Each number is 128 + 24 x the weight over its row's rms, rounded and kept within 0 to 255. Layers, rows and columns count from 0. Numbers have three digits each. The size before them is the row's rms in percent of the matrix's.

# v: layer 9 attention value, 896x896, rms 0.062, rows 731-767, columns 512-639
# o: layer 9 attention output (transposed), 896x896, rms 0.163, rows 731-767, columns 512-639
# q: layer 9 attention query, 896x896, rms 0.0535, rows 768-783, columns 512-639
# k: layer 9 attention key, 896x896, rms 0.0539, rows 768-782, columns 512-639
v731 106:083143127158119117160125133132125160129130158113150139118147097154128169105133109157169079178119129142108113105115157144149132135167116144134134156105170101129155090135153137118106085122103100127075140125144127095100111144184075099087106123108162135102168149121119145131119097164160091117130105123107156128115130082136171120148163120095128084171111114147105136090122121131125143128103
o731 112:101151122097132110137094156125105199094125101115171158140101158123165097115135073118132179154111152147126083097125132141121114107168129105116126136116121113136152119137161137128117086139102119106141158108121156086146127147165109095124169130097122125142115100156111111172143138119143122157135123111136129150162152119126120125152158099111138112102082092171121174124124085132111155123076
v732 101:101165091084149066101118134147101128142121101144133111083115113151130113148195122156120132108161129116163101119143107121102125137077153138150138117105136161146084123107111118099165146151153161097211120146178146128127132120131132132129101125105146161153135110122136113132141146166178133113144115140147164121140094145142129116164130156139131148128142131136150118158107091158138123118141
o732 108:109124131144140151120125113132114103150102120119139077132122122150136130111148153131146076136186078106074114117156081110119151108135104118116126137109089160082155093147136128153112127132120141133136142137120131150074144143097170158115118124125108180135137169158108152122118165140160104123133141133136136137121117149109132154135150111150142194161163151121127099146096129164184097158149
v733 111:154150107111140145131100157113145162111104132082126168100126124137127086124126099158137139119123126138136149131154138122150142134139122114145128146124105119160143142110118097149152130134124101160145149127087153105126135107103136135110135094084118102116109133118128152140140121129138117149128180179143096110140105108122135129088144141150137152110172117147088113124113112114131136146121
o733 115:117146118086119128134134144158118143084120180109089192136112099155132102143092121146138123123140126160094098147140125173132143067105129104135146103124092142178113101146137114129141139129139139155134150134139069116117115143070111101133134091128115080117088140106140126122116118144142157122126139155127139145168099098114124124123152124115136081143133113176122116147128131151184167109131
v734 104:122135108109138145142153149133129104106122112139097108135147135135136120131119107126147138134104114118144114180157153137098143102195106125131095097157130142120169128152093150123063086120092121087161098086137162146139140158137161119101182128152116131115123108137091145117116115133132120101132142165150110147097162112133129149116110130103116128098104160143103123107146092131126105141127
o734 110:172126119152115118127149137109130101096165135123130126135080132075141133151091138114139134109138121132131115166145077141137105146129153106086167107144124095134160099146131130091100109144120139089125111103132140099137144150176141123168124110107103166127123097120131119123147103158127114127143094133130107143111144095112135128104144132135047160113102151123125100087091082143112074089119
v735 100:104165161172130123132123079171154106166136111141150088137157094163155171128137142100122134139130134110090132133114164084151132143152153141117124119081163149154113134147125144113147134125106125090093154147174081166123125142182127098172131148170117129127136080130124158138103117067130157144112107166111149132101105104122139151169102153090113161172111174118147091110114158110112120142108
o735 106:095154112165084097097136103172098132123159100165122122151105127150152172132140153139132129158119134129116172144117112080154134121149133076094137117129123171165119093151144148103156129109089101103099131144173171122100130150133157135140118080121118132117100125155101147103141104057087092102109106123151117097119107090167110073093117158155098086123067128128113117124115137129113061164116
v736 106:096103122131102122156070176173102120128133105159123140130095136146112120118131121158154172090143140115169112136109133095123126099095131117117152126112144116141116104137157139137139113121136178146174128116138133155145108120134151115118128131128137142123138118116144141140147159082132123137133122128162141121116107127147121089110143135111125134134114147134154132131077163129192149135116
o736 112:105146135105131084145135152113147135119120106157151110139124134125088157124128120151144135094122123092150068142135117072123127098113154082157146129148109121110148091105110126061125099135133129116140166100109119137103097107094096127126117148128145160082117139118150121113157117111110125112182141122144110146127155123118089110109146124099132139125129158119132105105089136111168143105159
v737 099:098101084165158108132132125117093134107137124149117133099156074127152100151118111107132153147111136121126112185128111156107114151125102118155126114127136114147125111155092139106175159126159131099116153131126123108108168111145107149171128135137147117134129145142097102099103092099112115123158127163093114128136167130135164127127071121063125107114156102122132139114124117111134155184132
o737 105:154128159150139095091136148153163080135140090152122146096167153103127128132144103067127116130114123122143135103186112133138120107121092140126078086112109091117133110107107146087152122170134155115115182164151121108136124090126162113167146165125145156136134121124118095116131159134108161160155140182110105114119150115106119123120105143109128071092161141109182146112100064102153097171147
v738 104:131167150171150155105146118127117163101126121116101150102149103140087121125121136141141153129088131169130090133157128140117171145096125132102138098147108145154153145150098135122127130123094125126125156134083128109162116121163141085113118163142166099175153130140133138152130123084077134096104144148129090097088148114140085134151076114147092141158102106137139156136121108120116138138147
o738 108:132135151128156115142121155136118168130134104112107178108165114113108158109140170128159141126083158167154116120167111098145130084051139146147093139121124143102171098123113124128146141124124097117138098107130136079154130148164155139136147125104149139109123101144128143119176137117122146094160151142090128115130134128129111112127124149089118195117117142104147172154109125161080143140140
v739 100:115099153146147133131130106137153186133174110121087121102063143129154095131123079164150100125127144150171158112139139151121139108159128096111087137138126116117088164173120155195158142099113128135108132127142110129116117111114094098147086123151215111071126143123170095133123092113133194119163167129129136152121105143110110115157107157094119128124137107101181133151136082142108125150119
o739 109:084131122114080154141123117137122131110120114132109150114160110099118155156144113159107111149151147150140141143141140132094098128141097124132155118135141145100110106144123105150112132126123119117143127125153098136198148147179097116130084136127155119121110142175156110148126127127170177121120132115140154133151087127135159134110108154131137152158127183156124130141142098144093118179096
v740 105:194104169145106096100166141173176145187142124121125137149116155137164128115107141136133124164121143140104163115117123081115103128109148137110118131109128128112086135163113123168102129140156122113148087162105112151148115129128103116118135141136130111185108137143132135095091123119116117180125139130158133114145152128093135152177166117166105126130143109143125104149081172136121143093180
o740 111:092148137103106131118125118197113095157155172102166114163129127081125159116139162096092144133128101088119154110098106136055103089129115143133158158100092145091136116131120142152126140134151118126120082089164141109181106152174103102148147128094093101145133148113130143125094153117164124125127118130135177130119175164139124124136116134163082129130151105150138134103154128132121138109163
v741 102:122136128111088075130130121131140170159123138127135104131116169120121135103123135146141128138124099141100115094116159116106149126111122117158109186096181160145166158139182150169156151129172135142127129163123093114111162139126118173144126165128129120156085105116098099097118145126121123167124160104146083105144129136123094079110116155143110110113136111095125156114150126081142131133165
o741 109:147137148130113113129137113108155157146094119125105111128128167127112108115123151172141102093142128111117157144132149168110094160125111103133148116102114095125099159149145150103103107074102121083139149136159147130149142163196107163142114147113135137105118163156040133128153162181128144138111179115136111099124131194104150079137134151141103064156101138144121155119131119110157159124114
v742 102:125142121133107119115162093110124145105136133139119102157091111109161085141141171117131098153157138110093145131087107140163129120188118118124122097090129136138125108083122115143165124113126111092141154106088120094126137130164122096133160117137121154142140163156083122169155128117105126124095158106144078085117115149154109113109146084158121097138164136110131110141142105131155073138122
o742 110:129139123109153127149177111129127143122108154151084127130141122130158130118130132143143150129151148138093155112097125126194100135155107095153124109072111138133129088075110133130106134132111112102111132139139180137105127116092139118140132121122111075129122119116119121125096163129134157129095113125135102090148068117152126151098166128159123101113146126152113110101129139136100100142140
v743 103:127127086114132122123148106136143106146118127112155153124138070129179150117138124170105139106070132141137119130105135135132119117131136108062153090157148115106130169098157129118126136121105110113092129131184146149085128130098138111125089115121158135148105091147123165116145132124129114116109092125131112156143091166089140095146116126132164161148136109121160068147138116149145137119137
o743 109:121065091140143121143149136119131092146138120113127129142137113174118115158123085137082146126062089152125091073142129121109125148106132123118135111148153099148102167133139128135127095121134134153123122118191153171119155107146136176120068082146133109153117097155133140136156133118179130151117099165143161129166104153111097121112140165095120214090120142076135103105108102136140130108114
v744 106:126157140120132117120116146154131139112146107106123124122144131140156149130130127133130159122162140149102111138078104135138109088143120079094112129119134116113124100151093141112129125116144166120121133157132139089095135087066165110154106176160169127094138085164179127130142140125125116174113096127155123106138107135124072117189143147116128172142114123146123153058136092113147139110156
o744 113:079124114078148137114103124105127132106126105125112113125130159132127113179116118157136141128120134105150133176109131154153171101156141105110145179070127120113146133135150143074131132124128152111099117095139141101107143123120176145089139135110112150081145122142146125138155113146152144083105165150138149123139120090104138069146110117095152137079124150096112187120111101105124109142157
v745 103:153144144125103156131121112154081117130178117147079172136180097107134141138139120169133165141157114163144106126124127129156116114124087184129181125127137157100124127156148078092142133106110116089097132118122098134153152142152141144095139109128133116119188097088142133116160113113157137127126081145120157106154131153157143135121126135109148175102154091162092148124168152140112127142176
o745 113:150107113147162137124110093128147147141116096166094146122158108104144086109125123156133102056166102158128101102130125071146136120095116123107096118130143160129156137148126114120162148146113137095082131107106150154101151149126182127118137178160120155107164138131127077140125123090151124114073161133125114083135118103158133162079134162123100218142123130161099117099124125073103112129144
v746 106:101182153108173146090105100117175074080077121130117125114105158129116150139153128110103133130147096128137096117145094106131136101113131173144179150130111154131171159101126126117148153073161125122132056106137132126139150155173137173147116071122092124143129117112153122107103099138112151128148161118170115115140127148126079132104136069133119124116150134102125149142148105197106144083124
o746 111:121113148141162191113121154114153100103101157143132126114108135132136175130121162093130116121135090099108125134158165134147158134105142158134122133123136168106116093075073123133126110094106097157089090140147092142129143117171175159151118119147156125132114178136145084121121135152151136138148121122146157138132164139132112159146142108113127179145132120126131103179140167129138152105156
v747 105:147159141099132111113139106109106127135112146101116079094124139141128159114130110157116111159125136174119132160112169109134119104112115111117124165117123130133162126098134083075139086128157160146170113143145119098141136189086120103128096131133086114122134120158100151143121159133156087147135138074138139112128126178154156104120103138126149108120145121156164112163128177116142117125104
o747 111:138145096124132130101156103127092149145138131121143117132105088150107124090145171122142117157083123130073131189099142110144118132127151126117126156112160139161115115093108117142121159115149123147198126171137146164139128128126114091106103125127114138140150072124111130113105099121129158187159138114138122157158107149133128108151135110148122137129132134120127137144110173122157137139105
v748 102:135137152146130139146131140113122100147103091124162122077118146095150123149122145178113120177096134169111123130134093107105174165129105129164122095113126132129131115145122102121121129105136109112124126150101130126140134130116125149132116122164159122183086108139131097138106112135136125133147155094100120102113122148115139190137126137131091119174108123141119101127149140112138146096140
o748 111:046152150114115178127166118156097111141078114087147114138109106118126147147086111163096124148137098180133151101118126077131140070131110097169124098101120123142110146114118115119133144138157129127126093112167089149097144117144134127127116109153162081174123139182153088165113188115159149103133133128119107086118168111105121142166158156151122095182141126119164115129146166139168114106124
v749 111:091132108109143113144130079134116126095141166160116134119149138177108124116126161151176102114165095141130139154130107159146097110164136132095132136106144116096132144116138106158173097125125134119096103132117132132118163157154156143115132078110118135066113126116121097113144106123139092058121135152108105156126095139140134165111140131117142114136124139135131125137120102113173105112093
o749 116:146109098156166110127117111126100121124137138151132112135164093145104113044147153158143104095121126159146135135108105120137116117144163151135106076171097147130144172131153127107152128154128145107086126153102119117141126115151131107147142121108126140118123095151127107124137118119075147129114117126148104114146137091122114135102161125127174107118127122106144151151161091095132124131116
v750 107:180132141104105160158086133134146126122100118116113131118117127161135106127107079119113125172141126130122141151132102108155158160138125096110132125149111110140135130140127124128090126059137127132175117157137146113129108120110099062128140094124099133113120149118132141157096113160145072074158148145122123101171134151110137134137157141077121117138116148099108107125118127137107129102101
o750 115:144127114135104160173114147145120137143128135133124133121082108150193116158088115095095113143127101125159094172090142158130159160101127099149139174179091094112141147101121119117093115099120142155163113093149109140109111101141072139108122138129129120113117137163127118124079114128172124105138130185160100138176155135148128162107119160123088164186164149111112097146116158123195126108102
v751 101:126137135138132102108150126144099133126116132117169138177120098165129137112090100171147121111139095131136124124124142118110132112111121125100129162106141115120101165091103112161148123127136127141116104152130171091124107128131116162140129137132108095149146122124156100155125119089137121134143145136078112133121160116172132115097101086135163151104095127136095144095184112132152130147112
o751 110:161114138142165126137119128160090142126110112131169137141125115140136115124111131126144080126107143153130130071106147149094110121128161138124090202073149121125093131092136115166112127131128148150106132157124150099101087126124118114075109113124125128129117139131123112135155091122132120141095123130133117107129129140117128121106102101122154144110145129133051161160186145093143178138116
v752 108:105102109167122123138155157108119129159117093148147127129125120103132138164133112158124093123112112138177102113088173151159115121119086125153091072133095118134147135124137102102128129081140116146158108108086141095125118122117122110132157118101127150108130139088145109160108124123149164129162133170145152100082129120153121164147119133145148110141139154101125107133148145154135125103134
o752 114:140112107104109130168126133111135112110119142160122140122111116158189126112121131136185104142137110065155125123125151137087152129128122108173132130148120138112122129115116102157154066115140123192105081109116145133129173136156117155138147134177154158123125153107128148132100141110109121136129152150109125111089089109131141133101119120116126089135130146150117133156110152136164151150118
v753 103:131073125147070145096135130185156127155159119113141127102098130144127098140120145127122078079105140121145136166173118141096127128140129143159106145142107118111107154158105158150111159092088105089106115136119132138146125093136104134099175100112121144186122100117165130160137112094106115164120148113132165125143150150107137107161165118134096169154098131161122084119136148109129189070158
o753 111:119148155160113119098126092151121110192126158145135099112138136110132127121107114134120130106132116135135141119189106150114136169134108160159113130120107130140163098125127137144097109136090105093120103115130161152116138099106136139111180126147127116105118119152155130176127127112113115122154140107137171120147131152150161099121132104114137176156126183151153113095126144119088144153127
v754 111:111128129148129144137097128143175157151135164145136159117096132147119116127139161075078106129121161188140140109100170084117083168146119136112091142127128144143133112124109150118123129099114118135131118139136111134124105149134137101099143135150155112151178063086138131127153140147132122139145105105147070104098152150121095121140118105121100131149132120150142114124128140131103153119159
o754 115:135124120110142127135135095135140111165129129138157109130166124130155143107084129124093146151146140170100127152117114096105107098086138113164160142134133165134152096084124132116102137129127147139104122146125111077133128136134147106134134114099125112117135124131165100149118121126129113135135120146102133133157142181132128129121112110166135142120136101121120169133108139109126157091119
v755 107:154138099139143134103146124126110061119149147152149136092097117059140143173128063129127174093099144119129090142141114122137114143152160094118106134129094109144150097133176141087144115121129136125164118124140123080129108127089139116125118155111147124096111130113135111152119122175153126135213150075131156137143132132138151104148117079155119148159144136126181116149118114125119135120150
o755 112:127107125144106118151147139114121097133122147137087103126136147136120134133120081121152185167096096152135124164118160111104110123138126121145100133120096146108151121140091167128108128144112108168151149102139118113116083118155117155090116106160168131102136157124153127114086123135145096132132110110153174143134093142142133113099135091121073144149122114087110105119094145129169107116136
v756 105:157123106138128158134144104106180177144119082094101139137139103115150129128109064145174103158118129125170112156154148110158155115165159094147113085120122153146102141084099150110108111117130158065179097161152143133139121122140112131130136135150138124067138111114087157108125131112094125138101094106148147101132100147156128138113171142142110126155162145146113138122119144126095168094105
o756 107:149117120099181124142149161111097182133158124141156156133142123091149139112130136128171126161124138126145101155118135151143141122132144147160122135159155129134116115114104143121114105105081083158134125140168108082092128142121082151146109124133138090135080116128133137121124149094129134136139082142198186128129119168140107122112140140168124110138167138122116131144107139125163180097097
v757 100:117142118100095121120131097112111131104143164123178120082131139110189141151096095061146146159151137172147115113100139105120139106111118141084103134142163116161075100175137111114166128128099163171109106119117102114120145080123122119114144111139121137067113109120106161152109159149124072175120111092135129134148139165132124091105124112131122103138065115125127120111111139151133109105116
o757 108:132142025135106160140093097057140164132167121176163166092168159134096158115112108109150168136110117148135133115138136075125126136119113142106123144100132136119097132153196103129134155113140103123098082145104134136165132164115134100141114133088139134122131087110134133132094130144102076138156183121159133095085107130141132106110144142147142140129059114110128150120033148152118067137108
v758 101:147132102122124109095172137157101130112121142107103175154110146130109175149130087135131163119113155145071100157147088166131129140148123147131159101142093140112150101145112139119129110111126135095082108124149101156082154133148161151152146098105141110089092121128117125120109102175143096140146080133142135160131145165145102160109101124101184114167138111103159132124109095114143114121135
o758 107:156138093114162135086130079136129115143105131150077111142110113121140134144101086079159149111146085126135112139158130136126144132120095154138096132161153162113128126122129120176080076083080137096158121146101146132129131150135159167120161135106120108150129138119115153113077116145096123126098153169125104135112129162161114139136121125108154134113118088087120148163116148102151158148100
v759 108:118106142160138139109146129128148158079137095136130140139096124150112093097122112098138103143157170094110141175110126145184131112112156134085135124110131118168120137145122105130140114129103100145132108138131135172183146109111100102145137165140117129163145154121138099155137138115127140128151104130132087153101125125104111082143103153155108108119129106105126119133164151130147095129082
o759 111:123130150136100140125186103069106144135137067120182100140139116146108155093137118118119105099106173145144138122106154156159125121114135094120099116105072137140150102161121120109129077161142153101162073123136152126136146153078164119139110132111118125126153129182117088167150125114137149103184143106129090105122080123094104100129116112143101106115122145132091071086147126140094148117105
v760 103:143135130124155116099154121093176132116143150110137127108135156127118148085125119128116125117145148161147136151135135112150092122118137137156141127129089121129143143119174109141146118115170150143118095117121137140098123119125151103156138133124138157131069123166130097117082124117143134136102160123142122141155149147117128165153146128148088170106139136136117147147138114089145142152154
o760 108:173133132108127118111104097139137175101141166134142134116106109120096137121114097092105106085153102163130108164099130137146124126093149109152124089116119157127142086131139088154143132075157136123153117119091131124133113177153118128130139137188112112154127151120135124143093094125056177158104137140138136157134113123131115120150184133083110145151129116171147126125131167124136114126149
v761 103:128106159110131134166107169109178131170066113121131062137087097136129112117189115104105122104088143120125142117111144157101123096106134153110109105135149110097134137126135106135123108131122110138119111140141132123135113163106134171134155139131102159143118131124127136104137141155125137140135105101098112131125137158156162120139178135128097061153106081106112084108139088124130090134110
o761 109:111104168134132118159096183113138146085110160106128106119113106112118125127132167132120163130146158102085148160131136160119112128119158193117118122166115140131088130138126145108137085125173149128108138123110102120140163159107117135100062130154163119149093133117145143117125158124161121134156115086139141143144186151092164127136164111154126099096081138129125143129117103079087157151106
v762 104:119102139080117123118127142143121140136099120096060095143099133185143116169099148132173161167135085166125121117163115145147154129115127127112169127168155119162140162108105128153143106152128117124172126086160113158176154119155128125124122168143125151114145150148151157142123110117133112109094103122126124154107154149097101123122136143130128115104127110129135134165143132135111155109082
o762 109:156121169117110149088153181167161111118131111105118148152103167134104116115110127138181166131131112145109171119152121103137139151093131090121161104175149109106119119107136099121100122101155154122127149104134067139146139116139148114144114140166083164120154132162164166172111157105133131133110090077086153104130148153166097107162137100146108062140120125129122074177155133131094144156108
v763 110:133129119117161147116150100153097125149116131100144121119106129142157154113072085106151129100114079151148132095107156084066128114148132124104127099106136142104105135140090166119098147126143139116167131124112108132152118135099135120126139133163169115156145055118140156137116133095125135159117143110100133082098139122088103117147122125172125153172117087140140117056105114114087137112120
o763 116:129093134145111146105120102108109142162155130141171148145150122102155142131083126148092153110097083146136162110142108140088098117136147115122164098130146124130130102118124125174148110110103112122122104135134127124132142106116117108126103152131139097135123122106099131134141157079136128100137131156116141101126132142133162119124133118140109121181074127098130108079105111106131118142158
v764 107:124159133128154124114137106112118076140127130118093104172126077133121123128132134147135115078167130110130106155114123127122108116180176140136139132113126131146133113118131122150114151120090153095150154117170128131133129102134156151147127151149112127174158112125124160132165128123088104108161127107133125134114110091151157132134141096131099147104123122167154108117144107155145146157161
o764 114:095103124140107098109161140128143123142105137103194113162124145106058134132101130128138124127150154063134111118140115114114097145167155122153079110116158126110131098111121125159110111126071146117109125115137114165090163078104151166140075118102117131149154096127118104090138103142107098113121128102151118112145114110141143154121115090118113195066092135098145108112116066121153104147136
v765 106:167103110147133149135113125090136167164103116138123105128140126071135111145137120131118135103130117156080109108140090127088116177136165105158097143138106126117135171121156151141080149098125143123157154149118120110180125156103115113138145112146098140181148063118125105197148160147105133148144124130125124090131124123126129127160145155149137130113143162115155112109138093157144108102147
o765 111:123173089169099145141147085143114153149113147095130112094095105105116120134083124116134105108136110085075125118137133146147141170121146135137152146124128132083141178091107150131113104117093093137124158115157145177153127164155123156138118129127130112152073112123076121130098151098125128119132116120124124096148146135134142153113116145126127175136143174070093134124102124121143134122178
v766 105:172143153102108151102108133095120121152167121095097133098166155119135160108155093120103167099126160107129113099135148116101114106106139170114137071108083128152165160127175076127167120108135148094106112081148151117159133124164105135088149169121135168152114133143145153105138136107126093103131120120111121135126101114103087138121150123119114108122148152087136078160114090158112167139141
o766 112:129104138113086126165126152122128172142170123109099136127143113143118115100106134157122104123143113138117111113149124143111133123113109202155101133124125172165111096137118141154189123117153153105135166135123153112103132142180110110149131185166127147117099090101118130130137139127111132120133129131108167115094086108112096146175153136113124137130129142138148052137121073145136137152110
v767 101:139150115151144071137134114142155101143161112099173137111110116117156124110121131124168114111157107126140104133128131136134157110106102129145115140106125124150158168110116124156116120115154151159114142146134126158151105182132105099149096112159133149131077136139138106134118102112149107155112128138115135091123134128130096160189130129149165099122163122155171139115153137147151113089082
o767 108:133147126136149115135131167208108120142127145088138122096130133104135160149130123098116154068142069108154116135125144114084170120134176110113148122115105103127153169149115130176136093115133127131152157090177164126135123172189131134122101142131166157135144123116106117128046159106157167111114145154170108145147116155137119113171094150119145137114105118110117154143096081191088091139124
q768 092:137153110144093120150121166097120107107087128091110126143139116169124127068110105095093141145102114132158092110133148172127093132167139132101140155094115132135133157096143168109130116109114114183174118143149069116118130134160112127106160112098158138111171087111136126154069125143147142104117167147144120106080070185141137124144110151106138198168109128139131148139096128120111142101127
k768 093:120148112129142132115147099118126081115150174126116148142114168140121117155131167176133129121097087124159111134095137121108100156123118149115119103086125120075119089099172141153115169147110127133142146152100110131161082086171104132127096140146166130140166153121123121151119094072124137108095139140130114124119127119124122123121128141115115143113143172105128147158159135144149116164139
q769 097:113088127152141108109150108167150130160153117170140140081117165125104138143130111124138131120114131118108096125117143118131125152133169128163158135147098104135164108170112124182142132095109130118132110111139126150143185102125140134111176125112136102136107092160116132115113133105130148109146145152131111143095153120077136159117125121135095134110138096163131122129098110154138166140158
k769 097:079122149125118142170080138098096132120154084132140171107105147072104113106078081167159158132117147149127171137120101129153093137136108129117117119110135113149136145144147114165113145131125144107126143119148105144106082102144135115095106128150101119147113142131121115127129079145133125107116061105132088080112098100177153095172157088145149156134120156084157096149118118126131134123146
q770 098:165126148151124129122135107094094095120088111150135077113124077160166123152104144140161149188158135125176064114152141126195133068127133121110136091098142111096145104123144148126126132136157110122124125081101120098153117121132193109159102121144101102108121143157095114101132161129075097123112164130089100135149138143089133149128113148099113128124152164139136143097107138103113142127162
k770 097:132113109120161126148129131144141123139156106086147180160139099111134127120140122143154125159101155137163114083088176100103094105084131160152127197156117122111155155097122160152142106135098076094119125120109076120108160126114135142084169120127153165118147145119176141117109139171100126111183099148124127063108137146147115076087096130136125097132140137111133104103131134121103133145138
q771 096:129115149131136104134123124132141117145115063111142115118125125137132136157196087127131112111135120157106113196118104100130110162107104099115168114108115125139106128109122116111140121131148093159130126140165130104076177122124110103124140110124087138167115113130124113136112121144100161124128150174134150138138140115133131125133160079130100106103177119095146111134097141142140127100136
k771 096:111137128099135158126123142097123073092120149131122052149134116123161128144165130132137131101124171133121106140112157135158161096081095141147145087090131119117131135158088091076137154139131096139141108159117115109141127085120113144075122194107129134143105134155113141131155104121101132126081107117110171126129134139138130113094159126124138152162120146139147164128110127128145141130078
q772 099:118137125124100127100135116159116139142160136112112159102113179147131135141179127144141101145128142152159160112157113075135102124144168188146130100117134153112139114108128143144117133121120161118173139123155117097138149117129102101096108114122162084116089119130112109115122121115095113129109137097138090118145129153106105152149128116126134052147143098106100103158121116169063138123126
k772 097:111151116156193161139156099111135125089164134109137116119135095143128102140136114164132136122154100168139154114116116112128160096158126113133123116122117163126135114160137145116127104105105096121093131126146096129140128125099123148094159083127141160086133148139121109138146142089107127123125127147122099173115161104151131136147159150104121141131102148135126137116163137110112129099138
q773 104:120090135081164115136121114143134126161132109118101098127113129087157162130165112139117096138164124114096126120094126119119132146158137056138120142127140136105120106156095140120062139124110121119130133177120143111152145161130139134160126103113198151147149089144152162148151090143163108143131159123148122093096137123091154139115111106128126152101105095161143139124163101147107122161131
k773 103:132116167192099109135112121128116129105116112131126143115110126133147126113133100132129134136120139143137158128147087138158141106108093143117120120111139112105141115112112116111128131119161179128109161125125142093123171074116132151105137119130120120150147067155109160112102121154103141115074167133121127132136128147144128187121123105154157135159110136103155163148126122162089141108137
q774 096:130097124105125143131139153123181137150147089165095114137121116115152130118090093143147131145142068137136127101112119103130136071132119136121076127141125108155121160123102117147123108115147134103109160117098144148139139089117131140101123113117133130125122160094112114140131153123089134122120123118100091101140139099127131146151102176109101119113153112138166177147112129094158129113091
k774 098:153170109083143154132137114126115136167115143114098131138119082123070085118119135122121142131136086124132133154155131109124147131078104155127137123115120120114140127163078140111162107076123154122123089158109086115071160100162114137128132112158118139121119127109151131100109073145138116113196103119117147105063088147135127117137110145117148144130135158139150105112143174141156132143155
q775 100:137145123100126134123146125151182101099104115131123090149136144159104127164067135144109141144142114115106130163183166165153132133132155121079100119133117137144077141135126135140139129133108111117160126147128126103114195113138108163172137105077127127095090137151107116084141135124124091144183089087106164149126097133153121184107172113139134132129123151142118150136116126122140174133153
k775 097:154203101116111137104116153123107150174105138193127112130124150106142092117106111127102150110132118081121129112110104103161130159115140162092146189127129096142156113176092137147136124146140115113128142086126171132105115148082143111130143107142144109130137089115141141128122146146132106161132141102072085140132167122143128130126150116163116093118154152115181153110155105123089147130117
q776 106:103108127171143145130166134114179098086105111119151150148138185157135110105143119124138092151163153162086134127100113183104147125136148107122119169120143096124121117105165149166104110131110125155078112150130107110108148129146111138119093157138120155098122119117124144128081117128083157143133099132118130187109117182194086164131093114154152144166101132154092104133074117130139139149135
k776 099:147123118154101146140125156148138089159128135097151136121128143138159102135123127102157157109083147152121134122138152143128076131136158105141132063125162120147154131123119149135089094157097130115125136145094157115142145155160110133124154159103120152125096089131131115143119114114123129116128144139146144131096171151102121098117144121159140111124112137105134159069130119123142129132146
q777 101:102117110113122090108135126174165177125112135141146094088157128145122108172108121168117133141138142113107149159136112170166113156117136107116061126106150156134165138106138143123147131140115091160118174109165142179108124121110130135125116115115152146130156112123140126139133104123165106122058147111142133122105103155130135124115160099119098170129146129121107117156108122145129128124112
k777 102:091147133159125110108110137156151169132131112103141139130157161119101161132106162167090096106119123153143136110152145144086132125103178139104146112114097112114101138131141116115163183134089104140180118133178135137102126123152155142090142139132148133128157136134102088186128146163145096165122135113100167102125098129153148078079113101132067132156136118117135143147153150158133122110104
q778 094:112114153126110109106098130135140106118110118072131136117135096113154098168159120162110165124140119099117138139081154143125160135107122099104094093142158131123118098119129141087114134094140147157126118110108112142108123136103146131137165140117117134145117120125075110117141165139157122151122118128115107156130118111154145093188150123142169118167140117165171203079150134109161128152128
k778 094:122154115097134095095149129160165091106134124110091160100084150138142138134139084123108166135127121146138100084163146165088134117143128130124111116099068107130127107125125124134131153081154140157103135110157191111084125123139117102127118110069122144140123116140082152155109172122094156141119137128125130111141160111160120111103148130076099140149105102115136120113092146129129149134120
q779 099:138146148152124146142128126121117135142183114166122119099106120137147106099152132114093160125171075112112133127116103096102117120120129145167139077122135108136142157098139133165143143137174131120108097137127157133150103139128140141094150124134115136119049145143154090126153184086113117125170122151109135137186144132147153111138107158069172073100148108140126150116141092142142150142142
k779 100:140116114102115160117084124136148174113145101104095107124122136133115125109116131112111193120132112138110138111115124119122123127146159151113179116137147096121142125117154150110125148090143131124128089134104135115154131103130160106124120151114107107105112137160124099098170161099110135088140141153159170159129093116131163127124123107085107135137148087081109064147106126122141121154107
q780 100:126127180154126109112123115097110159127080095146137098142125134120087181077102147133101114102137118135118111146123122170114162092134104132172145138125151095074136106102139123135132172127115119100102144152121112133079157116148122115120100130118156141106131122098160139146107114128120122150093085093137133140149099178204155122106094142114172118122152109138139139125147157114123146145129
k780 101:128143133152095111178083142157141153122130144100173116107111118159126132146123156152091131095114107119094117123211104130123102152153105148132130116107123160148147123121112139129128105184160110113101138151121167081108131104141144138100124162135153137136116116110138133171174073145165115169112108115102100084141130112086108157120126135109137109149155085133101161114140110139126096143119
q781 099:170168156131139142120156103142059123144105103143114162134100101116134122153155130143090133145153129134149124142152131156145129119141094134158113090107121144143113110098156121096146140136109134140151105125154133103135110122125156146172164108118143109118185129122139151097088158118148139134165157128113110130120117074189112109141117133061099146150094132162086089100129117143142162100091
k781 101:091148139143152129117159116118071122063150139169093144094129113164125112119136122120145109095169179169115152148099162135127085145155086116136113120127121148101160116132167098171116107149146141149146120140136139121159125101113120141136148128136169115141127132167160131133123112109114131123135059100154165146135124104127104162158122161123100127170109178123131121109109095128118162092153
q782 102:145082102144139191156143133136131153101149120110140093112165115114156096107107111105093156090157143089161113116115134135114162150111138176167153134122109130085082160112129125130150104122165124101137133158122147088114139133128127173088141134130129118127128112178105140133106153131165124107151140143149099166131172128071158118182150157142142117148140127101154105126153129157126117134157
k782 100:081138131115146150151111142173144169114140112125162140152102153149094088106157126104133143128131094119089109165120153124084123150087110200127161134118109177104127152115133140081169122140111104106125139150124101134109139151118157158123122142087137151087129084153117127106092136120103114154125136106125125117122090114120116169167110140132152139122144143125110107127066144102122155143166
q783 108:108131159097185159153137134126085140134142126153118131141112119127117143113127094098096146162110121073135145130164162111154112131136156137157131097087128121124119135075113104116122094124111143110155098120116097134171127136160109138113147125148137121140166141159134171135122103075103097177126120159137131106134103155157146113132133120141148094118109102099131132130135112115106123117181